Each number is 128 + 24 x the weight over its row's rms, rounded and kept within 0 to 255. Layers, rows and columns count from 0. Numbers have three digits each. The size before them is the row's rms in percent of the matrix's.

# layer 4 attention query, 192x128, rms 0.106, rows 0-27,64-90,128-154, columns 0-127
101:146122113174156142132120176134105045110182112112113087116098126117122146145134125174168093130145145116157090094101100110108130135105133138157175151099099170155146133131145107107120115119136117155116147111128135115137133140191127151149102147133127146086112141133111095113104118076107124101125118137081147117105126106137130121184170153165106138124149133115142158126123138123119130152135
096:144183121108130120125118150132130115140155125109104153140130113137126136143158127146126105102170150106160091109083129153098171144181138108126115114104101117120075120123111109100141139160117111113079115137109121187143138128157092168140095102106171115101123093133120099170189116147111091137142131144130114145066100147142114142128153088128115152089161135144125147161122137123143118145147
105:169112136125126134089129100184120143153148123137083112115178102123136145131121140125132143115129171144112175174148111125100117170094116105140094113172154148125106077147130119141150152150086098166118164130126119092142122126126134121137139131142122108120134129126101179050139147142109154124084170149128120103150083127146150147150095118086128142105088109127088115124132146130115137114124
101:167062132107120130114144147200139068128156078113112109165102094134106136137140127136125141100141147134126125086153132132127159144110127157152171179136136123106118138141121101174136102084135115109117137109134146146172134140120120157120096093156135145142108117114139128135135108144143145133162127110170125128109129148106087140157097127163090162121137089136122089088134130134118106148074
083:145137079127140143123178151092124134110166169118066144109091172098108165144169141109135145139125144116154142102120145140122132117114112143153099128139162165113126131093104121090110109113106118124077160116095127141120115140164123141152141115145113118131134132139114123092121129147116125168117152150083130103092122094162177076128153095181130122130113180110111131130117107151140077143132
098:081073137106109125136136172149172095123177109094158135100118106123104094141121156114104114153146124105125138114129145121115109156142105185164108138150179165153144154148101089130152103095128125120156119158119075098100140098123135116113110070134142121109126094135117101154152138109106145148125130139137151109122108149150086120160139159154143101142158112157151149127120134131151103138083
079:115119147104084084145090118121149120153107151148119145117135137077128150125166161112144110150106123146076109120123113074174113148131095133175140194110091111158090100157112157110158137119090118162115116138152116131102136147140141087134090143104157167118103138106104166196146126100113149096135136130118140119133119111133143142106129165121148090118133113139151158135148148132147124118137
103:126127102141154115121086170102124151142120124104141124160126092175129117126127130077172113096084156134120125167145124134101134134167118123152139118120098171137121091084147142163164197108100130126114127114139112124105140090160129132108084163155159111114131114142115142135099160111103131164148163152094156108152145105087093119160164129120126124149108138145118108122147078136127103165116
096:158153145110120131123139147111123094129097134132137103137078102123143108151148169148125122158141124163137112165115123123121122137151074124160150109166137154151129144109162117116132109094138128120133149120142175104128152106195134124108110070140082139157107137123129085124117165151147152089152103128089081101104093140127101122127124097146139148099126152094160109135096137177097124166091
197:106127151148112126146112144100109125142120137147132134133123113126094119127105152085102135125200156085118152136101148131139136136167105159153124144137119102105063156163138143140106132167117124137182152163109169124114126118089148173129062148139108087103130106121104101142135127117139137157126117106150114142146143094131128155156095126131152128102081130096098138123076121130168079133126
088:098146141108154110126108121147124084164111085108099128133103156109134143156128161145136134148112111083135120165140088102132135157128134138136099150152124138121140135175104150145129136125125148100170089121071110126137120112105113114152117130177088118071129179147136155165120138127095137096104132131126108118148117166158138081129066116148142118109161134122150129147162120119179100152088
091:165127160152122128174171067137108145168143118161113148174140138116124099136105124158136114154089132105137148130148148081115169162142139140099099126087146140137132096112160132135152140115093099129110112131113129148118114138109134084140100171152126151129133092109139122084065116113148118153110163155105132127100134089127115163127130102143129165135118098109127128132124108118151106096196
097:148135100112125156120124143131169091151128138130131153118119137117160126143127105173128082105111169102171180137139101152145119150121162124156083137121120122119145170128140152156156164162079116130061148050101100103117122121142151119130086117151109085124119119118110142139101141123107160143138129079132134141093110093152134126131102126154086146122162136153115131117120092138143145126155
092:108124109135135101149137115130130074174187155132120121155141160106133145096128154141142139111128123160156094092146146156083117111128131161107152136121118133153148168106119145127113130100159118160111094114081127134130134179159114143109112145165096121115130139106089166079102128116170116082111108168100150109153129127124136078122116095142110157137157164135116166147139117111084104140106
087:135142102105104165097112117127100153132130137131123154138111089145113117163162146130173141152100091133061097108149154114151137128104109116151107114088095084115102110126129084113184152117126163137085132107148125142144131133099117140117109102129125178159188130140151138140096172099121162117134151148114102153135149170128137155165116165113129134123114112116121114169149143122125098081133
097:149108130116116103157124081123162132111135160156135159117147142155143165082100141110147163147125131111099110124143140121105131113096170067064143101149122142112118165121163110164139123130144144167137115101121084123111159123141116115101120136105154161141095133095068122138078150125155137089118140125170122093173112126087141135136135137095133135125129145139104111182149135106142133154148
109:135150128078140117127144103146157126130152116129176114116128123112094148159102143131055102118117125137105111094093163121103141135153066130126121128133131111146117153097061105103105131140103100128147107108112165190134139141125120100155129178160134117113096134070119104157117130148128122117139159154151154120148146156116158111130131150114153160131149155095134156134115154124142127123186
100:117104105090115150131115155109101132100116091117150113143096120121116116118175131066133150095124130124135133109146131082138141149129155160085174118122153145142125128113148058107159118170131135127131182122141103119121135101123089122095110094116149157147153155158072153114187160133153149118133146108118133155137134123115146143108138088147097138144146160096171139101165122143123115131153
105:160117131120110133114110097106101106112176120139119115125124097122112101186153139096108113146082119131185120105121110083156144123137180139125140120109150103116132118153139128082097147124132124116126122103119146154141110105135122142113092127100147089152157140118137183110105089141181164155151145110117127154162112137135100122163149145126108101187183112131116166146107180127141146114130
091:128127123148107101130152129133143137139155077163124137168134113118095121125136111132099091140148170132133162093147109104140119170180151091124129127110152116148081131099126145129157156161144090143094086120120108131128111142120141138123089140155096173104120127107135130078147121101114108139129123143117117144103112165186065153165139106154103112145140149129062149137095141151151144106126
090:107108134126096143088136162143142147103099138152122073141136150127114104131101156134128109135139160150171123158167148123154104110165187141169164125149124150120155128121141128117140140111088094105144078159143136104163120113141113141115088128112133095104125124136094135156118154145141138118135164135130113138108130141106144152094158118098125109083132134181068102075149108151115112079141
089:118167092150103140086109128145092144160137166114153124095154130110109087131145101123124147113098132101111165147131155139144093122143113117137121109108170130119160129128089110167142172088114080135153106147105151103113154130115162107136166126117157138121132132142142096147087098120108172096148083168154113140115151100168124111107058134159120161127150141124107146127100164132114117115116
087:107109114130130107068103129094139127122096112152119101132142158131134119143135167130095165125142123177158159147146099185190117113132130177144109121163154123112156129142139119127154110131156122128162086128147117138136129124068089143137137088126115110119132118118129083070099166149109135075117124127162136145124124128138112105130119122168108091153123144121099163143179118152106129105102
100:155125127146120145095152132102110109112153104105098157102153153147104083120119094099150117150153175141085138091139152144077175132150211106136100122163137135099108174130110119129135143132118146094110106111128150124089118140107094152144108143119097109147135156112099131130139179140162167114179138116145131140103109141133125142149134127109124101125100122138125135142102148076153101120096
099:145122138152117169173107094130133115128112152140116101101123150137160128161128172122115103140150164170177122098085152115133126181165130146141141111171100108138068137113122126096120101176118128166126136170112147125135141150110101142126134083111115124117110078119120156105127121144106161160135117088121135085174114127109114137085127107119134124101125153130183110142150126127141102136083
091:175129126144167116067162131136084093122111083118104102135145116160146104089127143161116106097126124132145100106142164154114152170132148135143119110082132118113124133147089145164151175174120137121147102087156139105129121115148130133141118118147114141162144145102128147124130071087124110137141160118123109113079149107141103135173118162166146130139137119148184098120118088153133121142148
087:127156142099114128124168122111121110128122145143142105120160168088118092158115137082185144114135117142137149100099129117123140104095177134120127125157170125156114136151198125114108134127097102134142139151114145157137112090089128140166140160124094123119145103165108124155119158092119107133106130116147137098158120097112137198117166064134107128155134086118126111139151099129089127113126
111:098139092153144144136141117123138135165129108109160083143134155118173147103098175118145121137149100139124110113114124128157114071135097157101107102138143140108109136146147136107162113101120111144102147138163138104104143160156140107124072116104109133143139144100180159135152118118131130055154109113166162126110148136120116119148124151085182137079136122121094092161085138149140148135134
061:125163129147139114131149109116160111149124081147071127122137130152106135124110152133151125090103114140170131116150110160134136116111128155130119140087073140103095136160137097128137105149124139129063074092150149134138138129144120128154093112160122144118101111130089146126111176097172169140137108159137103114095130153115113102126143085153117153105170119146126125184097154136127152179132
084:085159092130159137139183156153171121099135098117078121100130109079136123112135128132169106135120113095166109172139073138182145143120123171156102113103129148158172091163129109145152127159121123106122126093163146147133145162144140110131121110174140109075123091170120139123134123146099142128124095130104117123120110119126105130131130111124095116130138115149150139158104086130119112165133
077:136153115128164181120117145149106109107121134126140144094129132118110101125117152144140144090116123123147157154118152095117104154156119102128108103092079131099140133127113129114156120132144098116151147091158096086159124126120144159135127184095117107143144105125127139154173125139107111171089118119112138154161114161109170135145150164110098121082069134149113186106130152168091111090113
082:130160104138131156165155114143129093105137131134141118131112099126127125114148130120112150126113061147107111116140153131120175059094139152158120160074165140132142129158120139116091136139138106126121144137095126153159135130130133110124073182124131154129121179139119093128108129149109139141161081146155077127120130086150177157145118140144123107123128097126124094144133065138091149131104
070:144146102081151165079136134139149121125171116100113125147121135125159152123121155131112150077105131123142167125091103139156154179124093105143101122104118156124121122069100073120115138108175105087107113129134138146161106136137133134131191115148140081130162132158127104134165100141107146145188137133122129124098115159124101132141105143126136148112089109134141148083115135121106150158140
092:188159092131105099147128132109145149142130139154108132142096117136136130133185108173108093141112123143108133149135105132126144169126137112105137120068097125141118132067137084119110137133151109137089126112107158172144160159148107136124106106120105137102079110124166161135121108145160102152107120148120118152068156123166136101101136146146141130149128161127134129105088176106115161102116
068:130125142136084153122104147136113106124119144141124122083127123123154103147105144168118151130159137134119131164087066090130130153123122130118161130132110087126135097167151160080176138151126114146120110149117138064135151102135122072093139133125140109109099125135142098149190144125135097119148120127139140173135122152111110168137117149124148097152114116170158079172136153079149121133128
103:130098140097126137057126102119124109123176140153135146103070080160111128150115113140143060147065124142108171161138120133130142152133122130132124122155094136104153149132137133167170134127172129143104123171167086126114135131158107137119159077114145157137070113109133143107130101135154116132128121094158125134159105142133127124117142139095143138139133147153143130131142153131130086086145
080:115131101131169131113128148107139127125149135100144129128114115180104083155098110138102094087147075135140155133112079146131174141105140172113128104079133148078180138060123119188119116154137143127129105143112099121130137108143097128159101115169137139099123161130146113095121112165149137120153106147110132161129134135156141104149093125121178145156146131156105106122146128128137143129099
195:158149148108133146127141134131085136114145149152117122136121162170124170114141148111142130145121154116151093142146097169121143137152136067120159097159148141183133105104085092118160121147123077089091153090130129151118129138169123110169130110129102148085136102131116131126100114094093136129112160173093122112121119143142082126087173152138135147125088141106137139152131093120172133137119
087:120097143093099117127116128166136123146141129108141119137117124203160152122146104117148078138093139152127125131152105088182118124103133118139143148086119101167137121096120120097133158114073123130079111151130128112099119123148114111159098091139112145114104150130105132147153100122158152156119144114091112137142175119142120169095122178148153151100120168167122130133100160130149093167147
099:148130101182076101160111154153101125153099153162157066113142148116124141084115084090138135122173149137138126121145118131140162149095158167141154107165135128080099128119118070107130142146152135143127143130100128167155098095121148149121121083086108128164134126130123137124124137126116122085080083119146140088141110115152117127147123136114129115128135129177119161114120148142145140095135
097:141058147134126117076191119132097110145155102142133114111163143169113140063144119160128104095087165139100145138161118091147145147112125080103164128092106112119113150136126111096154139096126152144122125141153095129131150131152123121149135102165132133126127080146162115129113136161163165155152140120116139137092150137101145138133103106132107143096135143173150105132107141126150141088140
088:107167124126116134105140147116142159107124099161139120140172151126100141136138084127101112101166126108159107092107155165098116114141142149086140109129131125113121121106124102098154103155134088125166111136113169110155115155139186187137103109097122086155147120123109106128133152089146152123106099093163137070124144123109100127120106142118131148155144175162139128146188109130098138145109
099:111102133155138151109122135145142144122094109127107161113137123088206134100129076119112109105101089114123172135119117126120087152140151114134111156124082114150135130118138170151123104173149111125174113105131123128131134115100118108128123145105124125116116138089116166116153198099117137103124107163133138145172161160102121153127144155180171097106115099140155128098146133081151127125140
092:118122108139175140131135134123114132135130127186087144138140123133100142138094131099108127116151138127139133125158132116146135149123139144129070079146125091112134138170141131088131139170159079143156112126123129149142131146098129176157125165113122129093106133144141108119141142111130158104092142082151137096169056133139087154100107112097138131106107170122107166159139163091136125082093
104:153156166102094146118163101083136106137122124137114108170064130123172128140138121096150125119153165136107124122088140116130151124146088140139114128112137149115089154137105153165129199088135146129119077153102162126134100179143140123129102121121091148116175138146139172153117154096111118107132084125082161124111148169127117115113107154137133123110152148131160122107147114116133104122106
090:119101111109120138175140132113107137122160119111179055164121096173122123142153142172113156123119121159147146113108077129143128107114127158132140130115126105146105168118068119079156078105107112175155146130146116145109176102155147104144159111156131098119123099120120116119162141130103139129096124126107162152157148123143117099114159116113168104128115160094141117137166119113117108113120
093:077127143102160157137159155115143179092141137121151158125107095092163147148128131119116157089140106165116143153134143038147096128122081133146104142166127141085116125148112126166119138123124122100133096116138144106137109168135120111112083155121162147092084110131161143131121128123095125166092129125122110139128112145131133105139144115112149102130136078148133120117106185151092137128127
095:102144062140164130134153117139140130103110123156101131106119182131159126110130146098100146109111082133123127106179113150186113151124131123126102120123129139155101122133140092128128113101131085161133163154119152199106143086120157143131123158129108085150122157118148102138129139145070129148136122133101143138119164134139098116127130139141159154092105059133104146150116151115119101140097
096:117175104116105123089106137146159167096098117154146107137127155148148130131142129117148149129155127114126119118111159115110133153167140158153142125115115141116109156142144117131110140136156081135148166096110128146091095140154107104097155095112163120144137106170136112118067144128130139080122149127147101112081164130132092130169121152075082135146123081136112099110160156069138112105146
127:144102121122136140147134137103160118149157149143116110090101126146083129117186117152157072119109101138081110138129090160118119111119121093128167170116135120128150111104122158136138143117113120151092139140126104114128100115183144073140147141143190138146148134147151157164120164120125107174126111127099120159132094135120134116106138153098135142151142141103164102130112086161062105126136
110:112155116140167162130146106174125151144093112119079158123122167100107117113114119151159127113125113137158067137117085118116156136082166158095109086107126132109120116135125108110121076130098130136149127151111148127188169138125138132123090135108114110100141154097109149125128158164135139116095097108170151101111142158127117167160151159137137129105149126121084108141113156159138139081113
095:139111182141146123110118159118135139088121166132173143102135153123126096161140108132126112095165164146119106121136139135121130093123164147097122101132097101172138127158157126183110147171101143137102088123133046078096136115131094129147134120152077125116132166092095150145126139130156126153150145144145113118174097106114106176115136111091147116118127104121149126151143136141129114128124
110:102085139090154100130121089105119111106100118164158120162110152124151142103119145114135130148131088108101102153109097176151176115121115157121122110115143139105133095127109122151093125125130113142108077094133159109173150102136140130164121091124143125177140186124125131136136142164167171145107149131153123132110138135140093175153151150146077111134090136126110131156149083127091142144140
116:163128106130128129159172085141079136147144148136113116114100144135128127155139139097103145099189159109120121122140107129094130137137141152117087120153130126109110153107126078128112084163140145120103125144068144138180123178137112156145105100133104112119139086136109148143144121121157096156130119154150078144112103143134112117144124134128166189101075154157135110146122130074146123118112
098:133134184112124137147142119123146134075116132169132164118147117142171111141170114155166114113098138116165111103126135122112133104112145141143099131123118141108095106136142112123155100125113120127091110091128107137127124114128068129137106113106147133125165138139142167082166138139138126097108138124118188105127185151152140122153121108140159146140097054157107127128178154069157116143118
093:142081097109145128154114158125121114106139145102099083169167112136128149106147141151131163175138097121178129142134113116078156139149100143058113146121147135133097131120117081147120160128168072109142091134140114166135139145149146114176156144129117151112140126166109097111119155093104132110126183143102157071133114131120128130112123108163137137117111139112097098149141116135115124138123
091:138130116140160135113102148116122157172143142113081127124179154140118098151128119126120164079188132104192145161092114108134142161125118098122096116113080139145126079134073092133166163154136104104123101104144139120113125148137131125140145136126095102097153079156113128130173119109083134145124130123109117100142110169174128112115105115164125145118104143130134106133118117164122131125158
089:146169119163102123087148151076140126116128192154152120148087128156109139153111107139155110160085117122131170143161115091120150106110124098148144099126131137122138102111102100069191128132077151140123137119120139151140093131143149141137107087119155099099095114162089110155116152143115145153176118123116124126147139100111136135105142145091126103113144154131145119173169131113127137124110
093:133130108134138100126114174127087062129114145106130164112131112113131134086141079107125135139125109152141093099125102141113141134121117106090148135133129107131165155118129133192091166106159175149135116171122163123106088178150107109139125162135130125118152154093147125128080155115106124158121104121164139114165149121158118120118085133139134096153102141157156117134075167148128106127112
084:141133091133163161148115120158124138068134136128126093135096135121127158166095146109155146119117092143131135144119165115119124127138166159131117143145143147105093117102122090134144085178180137131140148110093165152133105141143124137123135094105133122124152128144131146115133129163145173128076134151095164072117101108164124096118111140149159137092131125090094136105120067135130183111112
096:133139127052149100102122149087096113158121144135131121138125135166140129123155085152130120114137139162150146129096175132136134113136124099120101138129140142070151092102087184154047169139104167094113159154135084149078130131118141128131123159145144118129111155137099124105125125145159117146110107141139140121142130097161156103136120120170140129079125147123096137140106143135130140142139
077:126158145159088152087126118128162114125158143082106123084140109118136104177159125134147138129150131091089122093154094074104116108124148139137122166128147128120167138157165159115142125122097152138166127087121135105114119102113126122098117143132114112147171116092126143133179107121142141124111142166109114159115165121121147149122164138080079140092139136145169115132194146132127100108136
094:115166151158117116093119152122156150147134130095126140109134142066149099121107152129102157120114129162128139087136136125135140091133105107078075109118118079098122163136140132169126154115119129161141114119166162155102121158142079118092163162091130123136134153148100106130107146141091122126122169145089149134111155122109139109095119117174159182148129107128124109174131137102154133132096
089:110108129174100133144124127131122099123120131083120138165139144150136155143116110114126115144090129138133114135108137148110142118186114147083122167129150136116171135081073113147152111108156101091123097142106115135163130179129112119143157157128121144161132126114116133113090117118124167147109134156101120102151193108110128085138155183135150106116087110076121112153108148104103175103130
231:155133110112106146132153162122119107111190107149119127126165098152113167148120118151094083119143109121092111149141143108135138133118141164169147122087086131118133153147137104121122106117105141167104125130090151134126123144135138161142065101129111099078109072162137120153154115131130117173169105115126075159131101100129120085153092147148140138123123141116162142143101118123166113166144
097:161126150136118150133140101120123191156151176121160145108136080098168118153127143096101140107112141131116100150108104168119089147114144154115125139144151116121157100137160168131141094065104131120167101149147155122118139103125127134143098107086139146123151106093143152126133154183122104124139126099104118132123155149118085166103137103123148087120106136171090138148079143129095116118117
099:160130101120105071115105134113130105173195129138104092105131137105133104138119157111129141131160132154117133076122101181050131152116143137105132134137159128166141125096122123125148129126072169133177137120200137117142132148146086115096153113133132110110167114126104155142161094119102137157127150113122096108115115103109139125135133101151175137112134127138105129117141146130132154130123
097:144128133112144119104124149131149102099108103136115109150112126173142127100182096134182101139135130113119164123112142084175146144064121126134117113072133145090125154129094188141092148140125130100127123150162098122119135137157101108155148124159125137141122116136131152112133117143124122103165141150136109130153100086070095135104179093130159153134133129157145138122163178100139101128138
084:102126085160142176121157129140109153108149133108169151130105098137085133146131135102163125091117153133162111104118153124087136135102127134170160127124075142128151110109118106113168094149090100089111145165130120113114130113162154135126126078114115129124103165121124112177134115139138184140114101126120086108119130124149142128109144110154131105171131125176152113114143157150060149139104
094:111103101136148082066110149124154113141109129083156183122129133083108133109137127100154094120141174099140132108142117106144115130127086122124108113173156101129178088151114152120151110132101111159152152128115089127097136139156094127151110108130128143109112108147164183142147173121147116131128094141142143139125106115111161115077160156148147120120131180104113166114134122115136100109150
107:125127114110151144110101153133160070112106097156098146108085121120091133111114091131093125105153114111088145121123135170161149137089158136157124158114144108121134171131131114108134116137113145147144117122103136119133121101126126131162192120120129088132175156123146085142101080098127146127200126114133118159098150140143148127098131072132149167151157152141155129125170148132119146102104
107:132153144172116122109128138151158091149134155079127139145128145104111105123144120128123094149139121165110118156177138139137131184098120120142141105123134170103118085122125112175136118138136140064138123120139089130101108096139116114112179122119134143150103136124115097125163115065144175106117169118113129100153129118102110113145120150159110136119089069170141153161098111118143158141098
098:145125123098084123140152133105122097155147140100120146122152152149126118124109126155100080153142160116124118099125131096129100138153095150148154166131149134110106124122112126101107122190098113149127098116109123121149173098162123132128074071133127127128078106136110124135157154157183109138140094141119127139125128082126177132151111130115128123084169122119114140206166124147153133154118
098:110150124179104082126140147150103097102123152160153124137144150145163125153131109123160201136107158134124107090153100141122120131111136182126165139119100114138135143108128110065092088097115098146133124083124161099142139131113112134138123093147120156141152153097137156115158123116139102125145171135136110129135125170116147113099115144145123142100119172108161123091107175093142103123091
103:142152097164165138143114099132133125151148108177147142136121119113134174105107156125102116091128121109135117125058148136148109113132124119116114192063101173082139137167130114143103149092106111146108134130152142145194130163111153120137136157133145103141147150140113116120129138112114145155116112110121138148159131134113114113121125132144090140086080157143114084124110080102147123153163
102:131083128150118153107173123173125095127129101119182154113165130136106123115115129098127129078156135125154087143111133140096113092113134141100135150104152102115110125122128133153115122145120126166123156066157125102149153176099097072085094112119140123123163130122109105158143125111160129149114127118088120119148128181126175102107107160137158167169117132099137131158114128124136148089132
094:126126150138088096094127143122116144164107168126118150123130099108135166121162166145143102140101122138117136113165146168132110119145095108115107129112092130127131113083130111136119121147128160113124151142136115121095136124124152103116150147097123149122141153148214139145147145147098130124129119163129156147148056162140122092094103064114093165168124115092138137154123151105078138123096
101:105137131119122141130136105117122128136161133133119120150106160141126110117127111192125118126094119149149132127131086141124179117104163097144104118121175168119077140130127083154113134095143141081158150105133118131168135134111170118119139110091135164154131168056131145150146150119066096096138096128125106135139156086102136122157124150133172140126134153127088118118079142120146135122093
096:115098160160093155108134096182161131154120134137162092142161165128134135090095135141148175144162139106163098140118110149116135104109138153143111139133104149117122118141153100113136130119161083118137106104121103116111131127122082119153116114079138117111103110129141167108124096154095126134138136121183140110122177046122095158140156148147123145115144089113120134136157167134096116122106
104:128106120120160089114097134144126088129123159181139167113103131126116152175141126150119164132142154147155134132139152142097105164126142100144105169144080136120105087135098112116121130131131095141136103132163142121144151110137094127143109167134113088107132131141088124189120139124137137148111087126183158100100122122131106116126141131118100142125118106129066134154163143070112188097147
104:160110142131158140097124148134139135153116085126129120142101132097110121175138068120087104123149099155116103139134136122152134143133126104110128111111117113184150124098165102140130154125112126145165150132119150156116100128087143213104139171132098122096117110112086145146104145125161152140149122139166109111153093116133120097163135100108144149155132112097084149156142131121150085169160
102:117133150162104135138139080128129147134122122140143129142123119104141140132150126130149148122084178144113127144117125092146146121124106135130154122139097159105174136123106097146164138145181112108063097149101137111111084100107081152094131103141094145110117160111083162156128151172145171103130118131151140135135147187138145093141146078113097125134119142155105161130162091093113126103141
# layer 4 attention key, 64x128, rms 0.101, rows 0-26, columns 0-127
092:125153105142107082124135135115115097104129130146104114155125146147128147142159096169084179116141162133167128117119156096094155142133126165132118110107109126189145127123101115135118127182105139102069135141089147151146078134150108185131141134180110112109107103119175115122145126152158143162140145109113117130146080110121125116114109122103178118143108141147128112146075127131114147104129
088:106135108117110093122161143063082104108178104141121107157095116167123142097156109164099120132154174142131166121152107075129111126132128151116117113119134175148142145138139115137113119144087123121110145106101159119174085132172116133160099134136106085112101141139169101137110112145158158151123108139124122137118124093155118100200123131167117124157115139135160136124085118132128125127119
087:085167150123102161122142134091149134110110139138077092127080103119151114134105173140088119129150137125145120093129137125110155123115135114142154115168142179183120086161112130106138118103150128128134119122155155123147115175098133128146104105093117115114105147106151104161143094120114111124099115148154121093095085099130131127121129144188145112142099131137160122152141106113165131184175
096:119160158163111101165130156151119157179067126131114104143153123107151156137097080130099142143117149087099151116152115164174146200124131136166150143142104104140101117147129122132148111097130121121087141112087141100118118138101129136124149090154119109149108120118145133133118105134094153106113163141123124168140120141101122076107141125161071085154129138158130144157118129136103115109116
094:152099101161140125132183132084108134141164100171109117121124122121127117118116118158123117115139132110168114145144149130118114139137132117145118091132134164130130095150114095146109148146113124144147171131133110141133173169138137140156040093119129138099088125152131083133128108137146136184131135133134060106127083097109097119160138082150144178133087107144138112130111150141150148118139
105:097124120195117106128184105139117140129137129136125093165141111135123138139125129127102171173098166133098150126149150105073115128150141131105133129118136152145122123141158123076118120109122103103094111113091086092126104088153155138151167170150166099103140172145126126086150098135135125182148142142142134121134151089122110141141155103117119101146094124127133099159092134150141120139174
094:119117149131148119149115099157146129135081120128159134120123145120147102124111147128134121167105107136126158104114115152143129132146177108121130134143110120106149066128129189134169154092090131112114092110145079101095129101090151087118142119138139151126157135101133138105120136149112095126117123118159143089147178148101141113111138162100131150145208133118143124104188100143133168092116
092:130143147132107111149105138109120151119050115129141111132159111128124089101165079130114152148167136130110114162126113128146143141132140194126156116144114122107105098122138110143143088107140121105149136131168098107144097114092162168113098148159126151189123147126136102128150193138113138158133089127152163116157131113129123117102112118142121167144108115141064122110100152103090122123141
092:136147110138100128174135104099085120138166124127152108184124122150132159121144144144091155125143161136101153101118134145123130154118154143144108108124110174153085102122108091099115123172150126120132151097099145170125111126118150146136092139164107087093126097090150143093149128175139111090143113149142141130129090127168100064145136112157130156133140131157097127131091102085130129097126
120:137103146140159134093125129087139089139115134119076146121153146116121154129132117148148139108107127127083169136143086136134159148116159090123137144106147156126131100150117147176177166144102135145108108102149151128165105124102097095112122137115146142093150166113150167175124127146081158094130140105095145150111107139123107172111128107068136098106182117112096116159163120123132132131139
091:134095133115143097132120127119131127118111146080119119141151148137096123119139083115119166104091153139139165143125141119140113134113102093126088115174084146148125132152141136129178139132134111106129139119129101145093160114129079102123226136143096136156177128128150145089106132151139137144166134080131143134115162148108114151137130148115077126183139117126118139159152124109081125096116
089:110149122122152146142103122167193096099163123113133111105124138123135131167118090113096107135116153094099136140110110129149121126130126117157133139120119121146135125105156134101143136084073142129153114111110148129142107082154157133110143098105140158111168168167121131161178141144135087123077120113158112162138125097085161077141096121142135143138114128113170164152137172170096106128125
087:092092163089128130141151142157125143086152134143123117117125095100128122136102076149095164159099109117179127136144147139109093096152115142084098121126179154164168126117068147131157104108145137130130100113112140147103105119105130108136168133112120109148120143118171134104161128123104120095142147123149129168158158143112087143106138124155171136169148131090112132128101148113169156153118
098:154120143157121109171106147097099124180165130128148107137166077113128133096147154091122122109182137103150131137144122133117171085160129133156073103120081132121146119103123079122107100126137122110134116118133138124093142155137157148129087105153124160136118076166115151130088159140107172110125153116125100106110143097132118092111146168137124099127105124104152110169142112143147106147151
105:098151119124144130110099135154167097147078148083149151109099161102120104157115119122123129149088078153123112143118113124158162084146164118123086152146114114143143073155107191134137163116105158178144104109146132161142161149100137092119138137123140103157173142132149124128111142140133129099130138164146138122103141132120131159100153145075140105094158105133132141133133123088100137098130
099:117134119127135139139152160127095132108135107182081099149116094158117147148165154155134111118157139120140109092113126087085083101138135156104134158106147170121098147119106138098128170175103100139103159092148153127163144153144152131117122133148111147134103134120124086103128113155147103141097119157125122140086092117125054122117171140141108170147144116163116146134098135142107155149112
111:105093119089140105098101126118069143164157123112133116114154128102170116155149154145116132134138133151160134097119132122158115155148120143126114105123134149145149094083132188127125098111144083104116173159107141110114088160136140113154118146171094101142105085168145135132128143162131094126130109169124132119137128106109145094120193082139103142145079138124130114140148144157121170138120
104:146145173111133156143165090129062132106158120074114120134130123166116142125080148153100097127185115137150118129139123130159113136097139135111129166140148146132148162123145103074060109118122144103131110167132131127115119119141138142098127117151120128126105122130140125126140111148144102147099100123075151149096116130155136119141135093121121082163119179108121141159077097122159162116157
103:129123126187105122119128110126102153128106143103161169074117072120131146116143122119110101101112140106111133146160134158132161144127132099106130158106076111161115096116145162176139150114088128162095150117133111093079114143111145103104168119140144146127148138097094111156128125149132105089130123129145153173121142157090138154137110162105133117118169110149173147159129155137161146094102
111:154135108095146134153095141107084134127081176106169147136106152144123106141143118143114123150188149157148134117114140126118125128160098162160155107138134129083137128129124097119104129131103142141151132077115155144125150142127130120085106108155160065116114123166125150082128131103118104148130099149116094114169109111077159136168112172152154140136089120104135135067101129135128140136126
097:145064134134101123126107083175158083135104137154115153122098129128094102132130107150133135128133108159121122101158116072145119144148110124084127131093106091142140158135121065161106114146087170161128131162102119121143103134126138132191153128189134164123110151143114142151163143134138107089116147153104122164124147153111141120115118139124099156124133133112140132125114095083121166147142
103:116157145157075106078145110121125128119136115130158117154104114194133124124173099129100105133076126075122154158111154143123105122133155124122125120106167129196139129126100140136118117188119114082149133163110125109116134109145127109166121121137150126173148156129128132155102097102126170140137154100156148119125078098101129085087144138118127115147109120159117134169128152139127111136106
113:126131094100134109160133165127086123143155080117079132097081129131132104134138109157108143120162127150152109082118101107137123116140145121129142092094122152158111141078138078117132111092147133119149102102135124158171157143149167183151159121136137135144131094131098129084134113122148135150125095140125155122117136115113179123155162136170178143174141122132101083093114108133145128145134
099:064103151129147123133129123179099152123120137107137138113114107104146170120111143060134144128134152149114110100139137115131143146123173114136151136153148149110091081132100040149146065130189142133147132123132109118134104174142114121071142129139103124155148090154129117122095134119138145106119120144143156124139135122123163130158130128137108143111120135156119145170096143116115099145093
103:153116098149115090094139164170104136110093183161149136130149168129135106123136126165128137135121118136152069103144115114189143154120177132115130141134074137166118153135116080125180120150121089105125124151133152117156120114109136147108147118113127129077152133092122110120111134116125131134138096109117128109140129123095087143153144181106148158120140106127147110116116134129128161067083
105:083176074136118138151111131137140106140129134144111100131166149153143111154101115083126108105183133157141100105077124132137111150143140124110154150143134091152116157142143132103104087138163138108176138104118135140122079146097114143099108151102079101137162143141115137102156105129104081111124158089090132116149163169105118101137126152174163107130138130136098135120143100121144151110124
096:108111147132116124155149134141104159129104108107136125168180181123138183133143090125106132134118103172131073131106117121128156106147111126160102114097096151143149130118092125193124144138148158079095134133130080121102112155139092083102128093095124138161095139082109129096135117155160152108153112146121136102115139125138133125135120153157124110152128124176156095098124141126162123150144